Part of a small language model's weights.
Size: width 448, 7 heads of 64, MLP 1024 GeGLU, 33.6M parameters.
Architecture: RMSNorm before and after each block, rotary positions, no biases in attention or MLP, tied embeddings, capped logits.
Training: a variant of Adam for these matrices, 720M tokens, 10988 steps.
Each number is 50 + 15 x the weight over its row's rms, rounded and kept within 0 to 99. Layers, rows and columns count from 0. The size before them is the row's rms in percent of the matrix's.

# gate: layer 7 MLP gate, 1024x448, rms 0.0409, rows 630-664, columns 384-447
# up: layer 7 MLP up, 1024x448, rms 0.0416, rows 630-664, columns 384-447
# down: layer 7 MLP down (transposed), 1024x448, rms 0.0392, rows 630-664, columns 384-447
gate630 098:39 36 25 68 54 38 23 24 63 30 53 54 41 49 41 32 41 55 28 47 42 88 30 50 69 44 51 44 55 41 57 23 45 57 02 34 71 53 68 65 41 60 55 60 58 43 42 49 49 46 62 47 82 46 67 60 73 50 65 70 48 58 78 41
up630 096:30 38 65 46 64 34 43 59 60 26 56 74 74 48 51 61 38 52 54 45 60 63 18 32 61 48 57 52 54 47 46 52 58 38 52 48 52 53 59 57 38 43 53 24 78 65 55 40 55 29 47 56 41 75 37 23 41 35 65 50 32 38 17 54
down630 096:51 62 31 28 18 60 78 55 71 50 25 34 57 48 37 58 57 57 57 76 55 46 62 61 16 29 35 86 54 39 20 59 48 50 30 45 53 42 64 40 55 37 41 63 56 53 86 51 43 62 72 36 25 46 43 66 24 54 16 50 45 23 36 77
gate631 103:58 57 74 48 39 39 59 46 23 28 32 43 18 63 67 54 67 40 32 42 60 53 32 23 62 44 40 38 66 51 55 47 63 41 45 55 51 45 29 42 57 58 84 40 54 65 49 34 24 38 73 75 41 35 46 48 37 52 45 39 66 44 75 79
up631 100:66 67 62 77 68 65 45 55 49 53 71 44 57 55 23 58 40 60 42 49 31 58 68 78 49 48 44 57 35 44 41 75 32 54 48 37 65 60 64 45 35 29 77 28 49 57 65 51 67 43 53 70 49 39 61 62 28 63 45 59 55 75 46 65
down631 102:53 42 45 33 70 81 43 48 60 62 59 43 70 36 39 59 49 49 36 45 45 67 70 19 49 39 79 67 39 43 53 51 65 50 20 60 50 59 63 70 57 59 61 40 62 71 35 79 68 55 41 62 63 66 58 33 43 32 61 45 60 68 43 47
gate632 103:35 58 53 34 34 69 60 65 41 48 36 87 23 56 33 42 67 43 36 51 38 71 50 70 29 52 49 65 51 52 59 32 47 58 62 82 72 41 70 42 25 64 40 89 48 51 46 56 35 48 75 59 62 31 62 50 43 60 59 54 31 55 53 50
up632 104:58 41 43 53 78 42 82 29 56 47 78 40 62 59 46 34 36 50 59 42 48 77 38 40 42 49 53 50 35 47 43 49 56 65 44 21 37 50 52 27 68 59 60 45 56 54 27 65 56 76 66 63 37 36 34 57 32 61 48 79 56 36 52 65
down632 086:73 40 43 52 24 51 22 65 63 67 59 37 42 57 56 34 43 45 28 57 57 66 33 56 40 79 55 71 65 64 74 51 32 29 46 66 69 60 66 70 61 40 46 47 56 39 54 57 47 48 57 44 22 68 51 51 38 48 37 45 44 36 53 60
gate633 101:47 21 57 63 53 31 63 60 37 41 54 36 44 57 42 13 43 44 45 61 25 66 42 70 70 61 78 42 71 41 58 40 49 95 61 60 49 44 68 69 32 54 45 35 58 40 54 48 55 51 38 47 50 40 32 57 59 67 40 70 63 38 46 42
up633 094:59 47 58 50 49 72 38 45 51 54 04 43 46 65 57 63 47 48 28 27 56 55 34 29 69 42 45 49 42 70 27 45 48 55 79 67 39 31 47 61 54 53 24 41 84 46 81 49 66 79 61 47 61 75 38 59 47 49 58 43 58 49 61 69
down633 097:43 69 51 39 52 35 23 69 23 51 26 47 63 45 37 42 38 64 45 53 36 35 46 50 56 55 59 58 78 55 38 70 42 72 68 18 60 70 38 42 33 55 65 85 17 64 37 64 59 46 70 59 55 66 48 58 51 50 31 53 43 63 48 58
gate634 101:43 46 27 41 51 36 60 06 35 47 51 53 57 36 28 50 62 43 32 82 40 32 39 71 61 29 21 66 56 48 33 20 50 78 58 45 37 48 50 41 65 74 81 47 41 40 41 64 65 70 45 58 49 39 60 66 55 71 61 29 59 58 53 69
up634 096:26 72 52 67 37 43 39 58 40 31 52 41 48 11 66 43 58 52 47 23 45 48 45 52 53 45 57 60 38 44 60 64 56 49 54 89 55 38 38 45 49 58 63 54 36 51 62 63 48 71 44 59 49 60 60 46 56 93 69 39 52 49 62 68
down634 096:50 36 48 64 54 57 65 27 61 54 38 37 60 25 31 42 25 27 44 67 23 68 28 50 41 53 49 28 42 56 40 61 63 34 75 42 71 29 48 27 16 71 57 26 56 55 32 28 75 41 54 81 64 50 49 72 43 44 80 71 49 65 15 59
gate635 104:60 46 47 69 13 60 47 69 40 57 59 97 46 38 41 53 05 54 48 77 28 54 36 55 48 29 37 58 49 24 59 32 55 47 41 56 54 53 43 43 43 42 57 48 34 49 26 61 41 61 23 51 57 44 26 51 48 73 52 70 55 45 34 64
up635 100:60 36 56 69 58 71 69 51 32 44 42 57 50 53 19 38 28 36 50 68 80 55 49 63 49 27 23 28 46 48 27 42 59 42 48 39 55 37 60 30 42 55 72 42 41 55 55 63 38 55 69 50 59 52 18 40 63 54 70 93 39 64 53 66
down635 095:48 51 59 39 60 69 05 62 62 47 64 37 71 59 50 53 99 60 38 66 62 70 34 60 58 70 72 29 43 46 53 54 54 40 26 60 40 37 82 48 43 48 69 42 77 70 49 60 73 32 57 12 39 58 68 58 51 39 34 43 44 31 53 71
gate636 097:42 30 35 42 77 51 56 42 63 44 38 67 44 53 70 52 71 67 43 36 36 58 35 50 47 84 56 37 46 24 45 31 41 43 43 36 61 51 47 57 26 36 41 43 68 43 29 48 81 77 57 36 32 85 53 72 61 41 52 60 50 84 45 53
up636 090:40 73 52 51 42 57 74 46 22 42 43 41 65 45 32 43 64 43 25 52 53 12 54 41 53 62 53 68 37 31 34 73 30 62 50 47 54 36 61 37 27 39 43 60 41 41 67 60 36 39 21 70 35 48 38 57 56 51 93 55 60 53 36 70
down636 092:58 42 40 62 60 37 24 40 43 65 47 85 53 66 54 47 52 38 76 42 25 62 55 47 51 41 58 41 61 47 47 39 64 34 60 35 68 23 72 71 51 52 52 40 40 56 51 33 74 40 65 45 73 72 45 62 28 22 35 47 55 57 54 11
gate637 103:80 73 60 64 40 23 46 66 43 57 56 55 54 51 48 57 59 22 47 70 60 27 47 71 73 60 49 66 66 76 51 31 26 62 42 55 47 49 16 48 32 30 69 79 38 89 40 57 56 16 53 41 65 72 56 31 46 38 63 53 46 61 37 55
up637 103:38 49 74 38 56 56 50 59 75 35 40 37 72 31 64 34 59 76 27 35 13 33 63 47 31 29 38 61 86 50 69 64 50 64 58 41 54 42 35 43 38 58 41 21 49 37 55 40 52 62 66 44 36 28 65 52 47 65 29 42 50 44 24 61
down637 104:79 56 41 70 72 55 48 45 48 79 51 77 50 31 56 35 62 35 53 35 40 39 69 67 62 31 54 58 56 59 62 35 75 73 45 64 35 60 72 74 72 35 62 67 36 43 36 37 43 22 51 36 65 60 59 43 35 52 48 62 49 60 67 53
gate638 097:52 71 31 38 47 56 58 43 34 24 57 59 49 39 64 59 74 47 29 58 52 49 52 25 44 42 18 24 55 22 37 56 48 47 64 56 75 56 36 12 33 66 52 55 48 51 74 39 53 58 16 21 56 62 73 64 56 37 67 44 52 66 20 38
up638 093:31 44 63 39 64 64 42 59 48 39 57 15 50 63 41 69 61 34 62 43 58 21 46 52 69 33 67 55 48 46 10 33 68 45 51 44 79 62 58 60 49 49 37 43 02 51 53 39 47 50 54 53 60 30 58 38 66 42 53 76 67 42 28 49
down638 093:42 15 57 37 27 40 51 50 42 33 54 57 53 48 37 33 73 69 34 41 59 42 41 24 37 49 40 43 63 72 51 48 63 35 51 54 52 79 63 61 54 50 42 50 45 57 57 79 39 67 35 20 33 64 62 59 53 48 60 43 72 58 43 61
gate639 098:52 51 41 44 35 66 43 58 57 60 54 47 30 55 21 31 75 49 47 58 77 43 38 56 70 40 70 58 62 47 39 71 90 71 47 83 32 47 63 58 53 56 36 13 53 45 48 69 48 34 83 63 55 56 39 41 28 39 36 49 61 53 35 62
up639 095:57 48 53 80 40 45 44 44 63 28 60 61 33 80 46 45 33 59 26 59 38 64 46 37 50 45 65 49 36 59 23 52 42 33 47 94 36 63 59 62 45 46 54 67 67 28 48 48 56 41 77 60 58 23 74 63 28 41 43 45 65 70 74 46
down639 096:40 45 59 79 57 59 60 60 51 56 88 52 58 45 53 63 46 43 71 66 37 58 37 94 62 50 47 70 39 49 42 46 73 57 66 36 52 40 60 75 30 53 41 57 28 59 62 54 36 30 36 31 59 37 40 47 60 38 26 61 32 20 39 48
gate640 098:38 31 72 55 84 36 43 58 22 58 48 26 45 09 48 49 59 64 39 56 44 29 58 63 56 20 68 53 46 67 54 43 35 69 54 57 69 44 57 45 57 75 53 35 30 78 66 30 52 52 16 67 65 27 34 23 65 28 29 75 46 44 68 78
up640 095:46 60 50 66 48 42 37 47 25 64 52 45 35 64 61 58 42 48 33 52 43 60 47 49 44 25 42 33 50 60 49 80 51 47 57 59 70 76 63 59 99 64 71 71 49 26 41 40 60 31 36 67 64 48 45 19 48 42 43 57 47 50 60 93
down640 094:46 62 61 49 28 70 42 44 78 68 69 62 51 39 29 39 64 36 44 56 47 76 52 12 46 75 67 42 29 14 41 62 39 32 65 45 35 39 60 54 54 55 63 47 60 58 50 87 67 54 63 48 34 16 61 62 45 58 55 43 78 31 53 25
gate641 104:52 70 55 36 43 13 48 60 84 55 46 62 64 61 38 38 52 40 34 55 30 39 41 30 62 57 43 54 46 67 41 53 59 32 54 51 47 34 39 37 32 49 82 43 45 43 27 43 59 83 45 65 52 42 33 82 37 59 43 64 47 26 63 25
up641 105:43 40 49 69 50 65 40 65 45 25 43 52 61 56 62 51 43 66 52 54 42 77 67 61 60 47 25 71 46 48 51 59 35 59 53 49 71 55 27 59 35 33 35 40 43 39 55 58 54 51 51 56 29 75 51 56 55 24 53 65 44 63 44 66
down641 104:49 62 43 45 60 61 54 63 43 56 70 77 36 36 39 39 52 41 57 39 68 61 56 62 58 57 41 52 12 38 46 62 55 47 70 51 59 80 46 64 56 38 14 57 55 66 81 56 41 44 45 33 65 46 54 53 86 39 53 52 53 48 50 64
gate642 103:56 64 43 59 64 77 77 34 62 40 63 84 51 24 29 40 70 39 54 42 64 50 50 60 58 48 21 51 68 47 40 36 71 48 64 49 41 48 34 42 60 29 43 53 24 62 41 52 64 52 44 54 90 06 52 64 62 57 50 39 73 32 43 58
up642 103:32 37 64 37 68 41 56 59 61 69 45 49 63 47 02 39 47 34 80 39 84 58 61 70 83 50 53 59 41 50 46 68 40 39 38 60 66 57 53 50 44 45 47 39 72 29 72 48 69 50 70 01 59 47 58 53 48 48 34 71 58 55 75 58
down642 105:43 77 44 37 62 42 35 37 49 35 53 61 42 50 22 64 64 69 59 21 62 71 15 63 64 57 57 58 70 35 36 78 45 67 36 57 30 54 46 46 38 60 47 75 33 64 71 76 66 66 38 17 50 62 42 71 34 62 78 31 51 30 83 46
gate643 100:61 47 53 49 54 22 40 40 45 45 38 52 35 63 61 13 38 69 30 19 89 21 63 55 61 56 48 44 62 36 41 52 56 70 60 55 36 33 44 38 33 76 61 61 51 57 66 27 51 49 50 56 59 48 45 30 68 58 16 45 54 31 48 62
up643 101:57 53 53 39 68 65 44 59 39 37 28 58 60 33 50 49 37 48 56 24 44 49 34 41 61 46 27 69 56 67 66 75 41 45 15 59 60 62 59 87 35 44 31 68 63 68 97 45 37 54 38 76 26 47 84 40 45 38 46 69 59 68 56 55
down643 103:50 37 71 59 32 64 44 54 50 73 54 45 74 35 29 56 77 42 67 35 46 58 48 46 48 57 39 40 51 61 62 70 50 42 36 43 39 51 50 58 48 56 41 46 65 68 49 24 66 63 48 43 39 56 77 58 41 27 58 61 56 63 55 41
gate644 095:58 50 36 52 46 60 33 44 26 06 53 36 40 63 24 65 14 45 41 29 62 65 58 56 72 35 65 50 31 52 50 35 49 65 45 80 54 53 59 54 58 69 82 59 52 42 58 45 35 44 20 27 61 33 47 47 57 41 28 66 50 48 66 49
up644 093:70 44 71 34 60 45 71 72 73 68 65 36 81 67 67 54 69 73 35 80 44 75 37 37 47 62 52 48 60 56 23 62 76 52 39 60 44 55 55 57 57 61 49 36 35 45 53 60 61 69 51 32 74 44 42 30 27 84 57 45 24 36 32 66
down644 092:41 43 20 59 40 39 34 73 43 42 67 63 62 50 32 50 30 41 45 47 55 53 47 47 50 50 25 63 53 30 65 41 18 61 07 39 44 37 70 48 52 38 43 68 53 67 39 45 39 37 45 57 17 68 45 49 56 00 60 49 66 67 73 60
gate645 102:77 55 39 76 43 37 54 81 76 50 64 18 46 73 65 37 36 23 50 57 61 37 54 64 45 51 47 67 66 28 68 19 83 46 50 44 51 27 62 68 63 53 49 64 36 34 80 28 55 55 57 80 58 36 49 18 49 52 48 65 50 69 61 65
up645 097:49 54 55 45 68 63 61 70 29 63 56 38 35 64 60 74 66 48 37 26 41 43 93 43 53 23 37 57 49 47 48 53 24 60 65 86 73 28 55 70 35 32 51 65 36 47 46 36 39 34 40 51 42 50 27 33 56 55 53 71 62 71 36 40
down645 095:42 64 55 25 63 34 55 70 58 63 50 50 59 67 18 54 57 81 36 77 63 45 39 50 48 71 62 57 41 56 30 54 30 54 76 46 58 54 51 47 49 65 35 77 57 56 80 39 24 47 35 54 40 52 42 60 52 48 56 67 64 31 56 60
gate646 099:59 51 69 41 49 14 63 61 18 45 26 67 48 29 47 57 42 60 56 57 58 28 46 44 52 50 65 76 57 68 44 62 41 53 52 48 31 29 71 80 74 97 73 77 73 35 54 40 48 34 63 50 42 64 48 67 70 48 34 54 54 46 97 32
up646 097:35 48 32 72 39 41 43 37 50 66 43 60 65 12 43 42 28 58 73 61 42 31 48 23 39 40 44 43 27 41 60 44 49 42 49 48 65 38 24 68 53 60 29 34 61 49 57 65 59 63 28 55 52 63 66 41 23 72 34 80 74 52 43 51
down646 098:37 49 66 55 52 44 15 37 58 62 49 38 51 30 35 42 69 55 28 56 11 53 33 46 54 33 50 61 59 57 59 53 68 55 33 46 12 47 46 49 21 32 43 49 63 28 79 52 54 62 35 54 43 58 51 10 58 46 60 72 35 44 44 53
gate647 098:58 70 46 45 55 07 38 48 41 41 64 40 44 41 27 55 45 68 57 56 50 35 55 43 35 61 54 56 38 32 53 48 57 54 59 51 57 33 55 53 39 44 28 44 36 48 61 62 57 37 38 64 19 47 41 49 71 72 58 66 10 41 63 51
up647 098:59 59 46 59 59 40 64 32 62 44 23 63 59 27 52 57 45 69 57 70 40 57 40 53 54 46 36 37 39 41 31 76 61 45 46 62 44 19 38 49 27 52 41 49 65 45 46 65 36 66 47 49 64 19 30 41 68 37 66 29 67 47 62 32
down647 100:56 60 76 64 41 65 42 43 63 26 54 69 46 35 67 60 49 30 59 38 35 41 33 53 50 31 59 48 40 62 35 33 64 19 40 45 36 70 34 39 50 62 71 52 59 78 31 70 64 11 38 45 62 63 69 27 27 48 31 26 79 46 29 49
gate648 102:42 40 79 56 46 29 70 51 59 35 50 48 48 52 75 42 79 80 33 56 33 52 61 64 69 76 51 75 83 34 75 59 45 62 80 50 66 49 43 51 52 26 45 23 34 37 40 34 57 45 61 16 43 33 27 50 57 44 40 53 67 18 12 44
up648 094:49 53 55 41 20 58 44 36 47 34 35 45 34 55 56 51 59 60 19 25 28 52 21 41 57 41 62 29 66 70 34 64 55 43 64 50 53 58 47 30 59 60 37 45 37 53 42 47 47 50 46 42 43 58 63 75 53 44 64 48 46 62 52 73
down648 095:49 68 56 62 56 30 28 50 57 40 51 35 69 56 48 48 83 76 44 70 11 47 54 31 52 41 57 55 67 43 60 43 39 55 35 52 51 24 44 44 46 30 37 46 42 54 89 45 43 31 60 49 43 63 43 44 45 43 30 70 38 52 36 59
gate649 102:59 55 43 70 38 60 34 52 39 57 53 53 43 48 52 56 39 46 56 43 53 30 62 36 64 30 50 35 51 35 68 23 52 33 47 51 58 36 45 60 54 53 55 33 33 42 28 48 20 26 55 57 37 56 65 54 49 44 55 39 33 38 51 36
up649 110:59 35 59 75 46 77 62 78 57 34 76 43 51 37 34 47 33 60 22 28 54 75 51 47 62 68 57 50 48 50 67 23 42 41 48 43 65 32 49 44 51 79 53 52 61 51 59 58 55 33 72 59 29 49 75 57 41 57 53 33 40 61 44 33
down649 108:32 51 87 48 55 58 60 53 95 47 72 43 49 30 41 73 51 52 68 28 47 89 73 53 50 73 37 40 58 99 33 44 51 64 70 35 22 83 40 30 68 49 48 64 39 48 25 53 84 46 51 48 48 81 60 39 35 30 43 35 57 37 54 39
gate650 100:17 43 34 31 46 33 41 42 25 77 43 55 54 24 26 46 50 32 49 47 28 51 57 41 27 31 53 70 65 57 50 49 63 61 44 57 59 26 71 30 53 35 58 62 32 69 16 48 38 41 32 48 66 60 30 66 45 60 55 74 53 57 70 45
up650 096:51 20 61 45 66 36 82 23 67 35 57 50 60 55 65 35 29 50 29 33 43 60 64 57 48 40 29 49 44 32 50 65 38 31 61 35 46 57 50 42 45 56 23 49 61 59 41 69 56 50 58 38 66 45 63 64 62 57 47 50 82 56 50 46
down650 097:27 29 36 61 48 49 40 36 56 70 37 59 66 43 61 42 40 46 57 61 25 51 61 43 07 38 41 57 34 50 50 62 55 68 43 51 52 60 28 30 48 14 53 42 52 41 37 67 47 43 50 58 50 85 59 51 33 59 33 41 56 72 59 38
gate651 104:66 59 72 60 60 37 68 42 31 71 57 40 38 56 68 26 41 56 79 60 64 56 59 60 62 41 37 63 57 26 38 49 45 66 83 28 42 42 50 70 60 47 52 56 59 45 48 55 61 67 49 85 61 22 38 39 44 33 48 74 58 45 70 63
up651 103:42 30 29 38 31 67 54 82 67 79 64 49 34 56 56 51 51 18 60 53 31 36 52 57 47 42 33 81 66 50 56 52 35 38 55 61 34 41 86 40 47 35 45 30 66 17 58 55 57 49 18 68 43 30 53 40 61 26 49 44 41 44 57 58
down651 101:13 63 51 48 65 66 62 65 42 35 41 76 58 57 60 50 44 28 60 44 39 33 52 41 54 57 55 61 65 73 59 56 58 34 34 48 73 43 65 70 44 70 50 33 40 48 53 55 27 48 35 45 40 78 45 65 40 53 49 37 48 60 42 56
gate652 097:34 74 35 63 50 31 29 48 52 52 54 46 37 18 57 50 42 30 67 57 52 26 26 48 14 56 64 55 70 76 60 54 37 61 41 70 50 52 52 66 31 32 62 53 39 55 49 53 56 58 21 54 44 49 36 67 62 48 30 66 60 35 35 83
up652 100:42 32 64 50 53 43 59 33 39 68 49 57 60 62 78 71 51 28 47 70 43 54 43 55 59 33 51 40 70 55 52 55 56 50 26 71 32 70 39 62 32 41 46 46 43 27 26 25 56 23 36 32 45 11 52 27 36 46 14 49 64 63 77 48
down652 098:71 34 55 44 23 48 61 79 70 57 66 46 54 62 56 62 53 45 47 49 49 55 49 40 51 62 37 41 30 39 49 56 40 68 60 65 58 50 35 35 62 32 30 22 60 30 53 28 43 61 36 27 61 24 54 64 56 33 49 29 59 60 77 49
gate653 104:76 23 67 62 42 61 58 34 54 57 30 55 69 35 74 33 77 50 57 53 43 40 46 57 12 77 51 75 52 48 33 52 57 54 63 60 48 29 64 77 57 32 50 64 48 39 24 40 48 63 38 55 49 46 63 31 38 43 51 53 38 45 32 74
up653 109:45 25 48 67 53 49 63 53 51 54 84 73 45 42 45 49 31 62 60 41 72 67 52 52 58 73 60 55 71 51 67 26 57 52 46 50 43 61 69 25 60 42 46 57 66 30 54 55 72 36 46 66 67 38 51 56 56 50 42 41 53 24 21 43
down653 108:33 53 59 65 53 51 51 50 18 37 63 59 53 60 48 55 63 67 58 34 54 46 53 54 58 32 59 37 83 30 65 55 50 32 28 53 06 47 43 39 53 65 55 35 40 68 47 33 70 45 40 58 73 42 41 55 34 60 32 67 59 31 25 53
gate654 098:84 43 35 37 52 52 37 25 40 63 66 44 59 37 55 38 37 57 52 64 43 42 67 50 74 74 37 31 53 33 61 47 64 87 53 74 51 31 44 62 47 55 62 55 48 66 41 48 82 57 32 49 71 63 28 48 65 61 50 69 38 52 46 45
up654 092:82 63 42 56 76 31 64 61 60 65 53 55 60 49 59 45 50 51 41 57 34 46 81 40 64 62 50 68 35 56 64 66 77 67 58 59 54 36 50 58 31 24 40 52 68 25 44 54 50 37 66 55 47 72 26 39 68 30 48 59 42 47 55 35
down654 090:16 53 53 80 70 52 54 77 51 37 32 42 45 59 43 84 54 26 54 47 81 47 00 31 45 40 56 67 55 54 57 37 39 32 53 43 57 55 31 34 68 42 70 27 49 75 31 51 26 64 25 40 16 36 73 73 37 62 47 65 75 65 37 59
gate655 094:34 83 62 44 25 25 57 66 17 54 25 30 75 45 30 40 51 45 47 57 58 26 65 84 60 51 43 48 38 53 71 52 46 43 66 58 52 63 46 56 01 47 34 46 54 22 66 43 43 57 41 64 72 61 59 21 53 60 59 49 47 67 38 60
up655 100:55 69 39 66 52 68 54 42 60 49 35 56 57 53 42 53 49 18 44 48 61 52 45 28 77 30 67 64 68 62 50 70 45 53 39 76 55 54 49 42 55 69 43 56 66 55 58 34 58 57 83 39 54 37 37 61 43 42 47 53 46 49 47 70
down655 099:72 62 56 38 71 67 55 26 74 43 38 56 45 48 50 46 48 23 46 44 35 42 45 51 57 31 70 41 54 44 35 61 50 60 42 46 48 56 47 35 45 56 38 33 47 25 46 55 69 51 50 39 58 72 35 26 34 51 78 51 80 57 63 45
gate656 096:29 82 49 63 47 58 66 34 25 34 65 72 30 58 33 60 47 66 56 69 52 43 61 39 31 43 32 63 47 50 35 45 38 55 69 44 32 69 50 45 60 45 44 60 52 48 61 66 53 44 57 66 55 45 57 71 43 51 34 63 44 53 75 38
up656 100:59 44 45 58 83 49 41 33 76 33 31 38 64 70 41 34 59 52 66 57 47 20 59 60 45 42 60 43 58 70 36 50 51 48 39 47 77 26 50 50 53 38 80 38 36 85 71 71 51 68 47 47 38 38 75 54 28 80 61 43 43 45 33 40
down656 101:30 69 61 29 57 17 56 38 72 42 36 58 66 54 55 44 65 36 29 67 35 30 71 42 46 37 65 53 34 70 46 46 66 70 87 39 37 78 80 51 67 50 37 66 25 65 36 58 18 53 33 66 78 65 56 27 50 36 72 53 48 52 80 47
gate657 104:51 55 78 34 60 47 74 59 38 69 31 42 54 52 46 35 42 49 22 26 41 47 49 48 21 63 51 55 55 54 18 39 72 61 43 40 20 26 34 51 67 68 31 54 61 34 58 62 38 58 52 65 36 45 59 63 54 60 66 62 44 59 56 72
up657 104:35 55 42 27 75 42 77 46 32 36 57 64 75 51 66 43 51 57 66 61 43 63 28 32 63 55 48 40 54 52 67 17 60 32 51 75 78 40 42 42 41 58 77 52 42 39 26 57 48 55 53 59 38 32 36 92 63 36 73 21 36 56 47 59
down657 102:39 80 43 56 43 45 43 42 39 31 42 45 39 40 67 71 57 54 65 23 60 33 36 47 91 10 81 53 44 56 50 48 31 57 56 54 67 46 35 36 62 87 69 51 59 79 35 41 40 47 67 61 46 52 66 39 68 65 37 57 69 57 11 36
gate658 104:66 48 53 34 45 44 33 32 52 52 58 59 47 55 32 61 42 34 21 50 66 41 38 75 45 64 29 23 55 50 09 39 87 35 53 42 24 22 54 52 66 28 22 68 60 46 58 52 58 87 57 41 31 26 44 53 46 37 61 39 45 39 58 46
up658 100:32 34 58 35 59 36 63 46 42 41 62 46 56 59 64 83 54 46 40 33 70 55 41 32 28 38 33 46 36 80 70 49 25 53 52 43 40 51 39 78 31 61 66 64 39 49 40 72 26 45 55 58 55 77 28 44 59 62 65 37 67 38 62 70
down658 101:32 38 66 50 52 64 67 42 59 48 31 27 87 53 68 64 41 46 57 73 34 40 50 65 44 24 55 38 59 62 80 61 38 46 49 74 57 47 16 46 59 51 36 64 38 75 51 50 78 72 88 52 46 51 59 42 40 61 47 43 70 64 49 31
gate659 102:44 47 40 49 50 49 45 58 54 61 54 68 41 68 25 26 67 34 17 76 42 56 30 45 34 48 51 55 30 45 40 21 20 52 72 41 60 19 58 61 46 75 44 31 75 36 68 52 57 59 45 56 55 50 71 57 50 11 42 57 33 58 59 40
up659 099:22 62 53 65 70 36 70 36 39 32 47 50 77 41 72 64 40 24 41 22 26 54 58 51 55 50 44 13 31 29 39 23 70 47 20 48 38 55 37 59 60 47 45 73 43 44 44 71 61 39 57 68 36 46 45 60 50 23 62 62 56 36 31 63
down659 102:44 62 59 55 53 45 45 72 30 40 72 53 35 28 38 49 42 44 54 30 38 63 60 39 50 53 54 82 57 45 41 62 49 54 41 69 69 65 65 41 61 72 43 41 80 54 58 45 44 43 52 28 38 47 44 56 45 55 45 36 62 54 41 33
gate660 098:63 43 36 65 52 33 47 28 44 56 39 59 46 65 58 74 36 62 42 56 68 38 43 38 66 67 62 24 66 52 52 27 30 43 49 65 67 49 54 79 52 42 57 62 60 51 30 33 59 65 58 57 44 56 77 27 46 69 44 59 72 39 77 42
up660 095:35 36 46 56 44 81 43 80 79 82 55 56 47 57 52 61 76 47 46 77 57 48 31 56 41 33 28 51 83 29 73 56 55 53 42 50 59 55 49 27 54 70 42 51 66 36 58 62 65 56 30 54 32 31 36 37 56 57 38 25 40 56 55 63
down660 098:33 47 50 44 21 52 28 26 61 35 40 50 65 59 54 39 51 50 42 63 28 49 64 42 62 81 48 30 25 86 62 50 56 38 50 65 45 61 65 70 43 64 51 69 49 50 51 39 51 52 44 61 54 45 71 67 57 52 66 64 60 55 44 37
gate661 103:68 61 52 47 52 46 53 52 46 43 23 64 35 60 76 49 56 46 59 45 29 48 80 46 54 34 72 60 42 94 39 55 26 58 45 86 56 64 55 46 66 39 52 45 63 51 19 51 83 29 58 72 56 45 42 42 43 65 56 52 77 34 54 56
up661 097:42 46 47 34 43 54 47 36 38 51 51 54 27 65 55 21 61 42 00 45 68 47 32 41 62 46 51 36 59 62 41 65 33 51 50 78 42 41 37 54 35 68 56 44 31 53 43 44 59 82 53 61 28 60 75 47 51 69 47 52 27 48 62 59
down661 099:32 43 53 59 50 56 58 42 65 48 51 47 56 73 64 64 42 71 79 68 50 68 54 63 57 35 55 54 32 70 40 61 28 36 38 42 50 75 61 72 29 20 57 48 69 53 30 43 61 57 45 20 54 58 39 40 78 42 36 33 42 55 32 36
gate662 101:33 58 28 40 45 45 39 58 58 64 74 73 15 62 54 50 59 72 53 57 41 60 43 73 34 45 36 41 77 48 54 64 46 72 53 53 47 48 36 56 39 75 39 54 51 51 30 58 40 64 50 29 49 39 64 70 37 54 65 38 33 29 57 48
up662 100:57 49 51 74 44 44 44 54 25 38 69 41 52 71 70 61 67 66 51 51 54 55 39 25 52 78 34 41 45 56 32 50 18 52 27 57 75 71 60 75 61 53 74 65 47 28 44 22 49 68 46 62 53 50 63 64 58 39 39 82 64 68 65 51
down662 099:39 40 43 54 54 44 66 47 61 56 71 51 61 60 69 57 51 42 54 44 45 42 49 56 47 41 37 69 81 41 69 67 41 45 55 63 58 28 66 64 56 58 48 48 33 45 50 56 48 46 55 39 17 54 42 46 48 46 71 07 39 35 50 49
gate663 096:41 52 46 71 14 38 63 57 62 33 64 16 46 69 41 51 56 58 63 51 45 51 45 69 35 62 43 53 47 67 56 44 35 56 74 67 12 42 50 40 54 63 71 56 45 65 46 36 70 55 42 51 59 34 68 63 25 58 36 24 44 49 69 49
up663 104:61 65 33 16 52 46 53 69 59 22 68 54 33 69 32 58 41 73 66 60 40 43 33 58 59 33 50 49 73 35 61 73 56 54 32 49 53 50 19 70 39 66 52 20 70 50 62 67 26 33 46 51 52 54 71 39 36 41 72 73 38 35 74 31
down663 100:31 64 56 37 36 74 67 51 50 26 28 60 51 39 51 26 36 36 59 39 64 45 37 41 62 30 27 28 37 43 53 46 63 61 42 53 50 37 58 78 52 71 54 45 47 41 46 58 47 46 69 43 50 75 33 46 63 76 34 87 59 32 33 61
gate664 098:69 54 51 39 49 28 52 38 87 26 44 41 50 61 57 00 36 58 43 56 39 80 67 69 47 08 74 70 66 29 53 78 60 34 72 62 30 37 59 87 75 65 41 64 65 56 51 81 46 48 50 47 63 16 50 44 47 80 27 49 54 71 48 83
up664 093:74 47 38 47 22 27 49 48 32 20 56 47 65 62 51 40 58 73 56 49 74 54 70 87 36 58 35 36 72 41 46 59 54 47 49 58 50 84 50 35 62 36 38 40 24 39 60 49 70 26 44 57 39 70 37 56 26 76 30 64 58 56 67 58
down664 095:26 62 47 67 71 58 42 45 41 52 43 82 56 38 38 66 77 51 53 45 26 45 57 35 67 56 57 44 20 49 53 30 22 53 54 62 53 45 45 34 54 34 64 40 59 39 21 18 44 39 25 46 46 44 22 62 60 56 46 38 62 46 64 20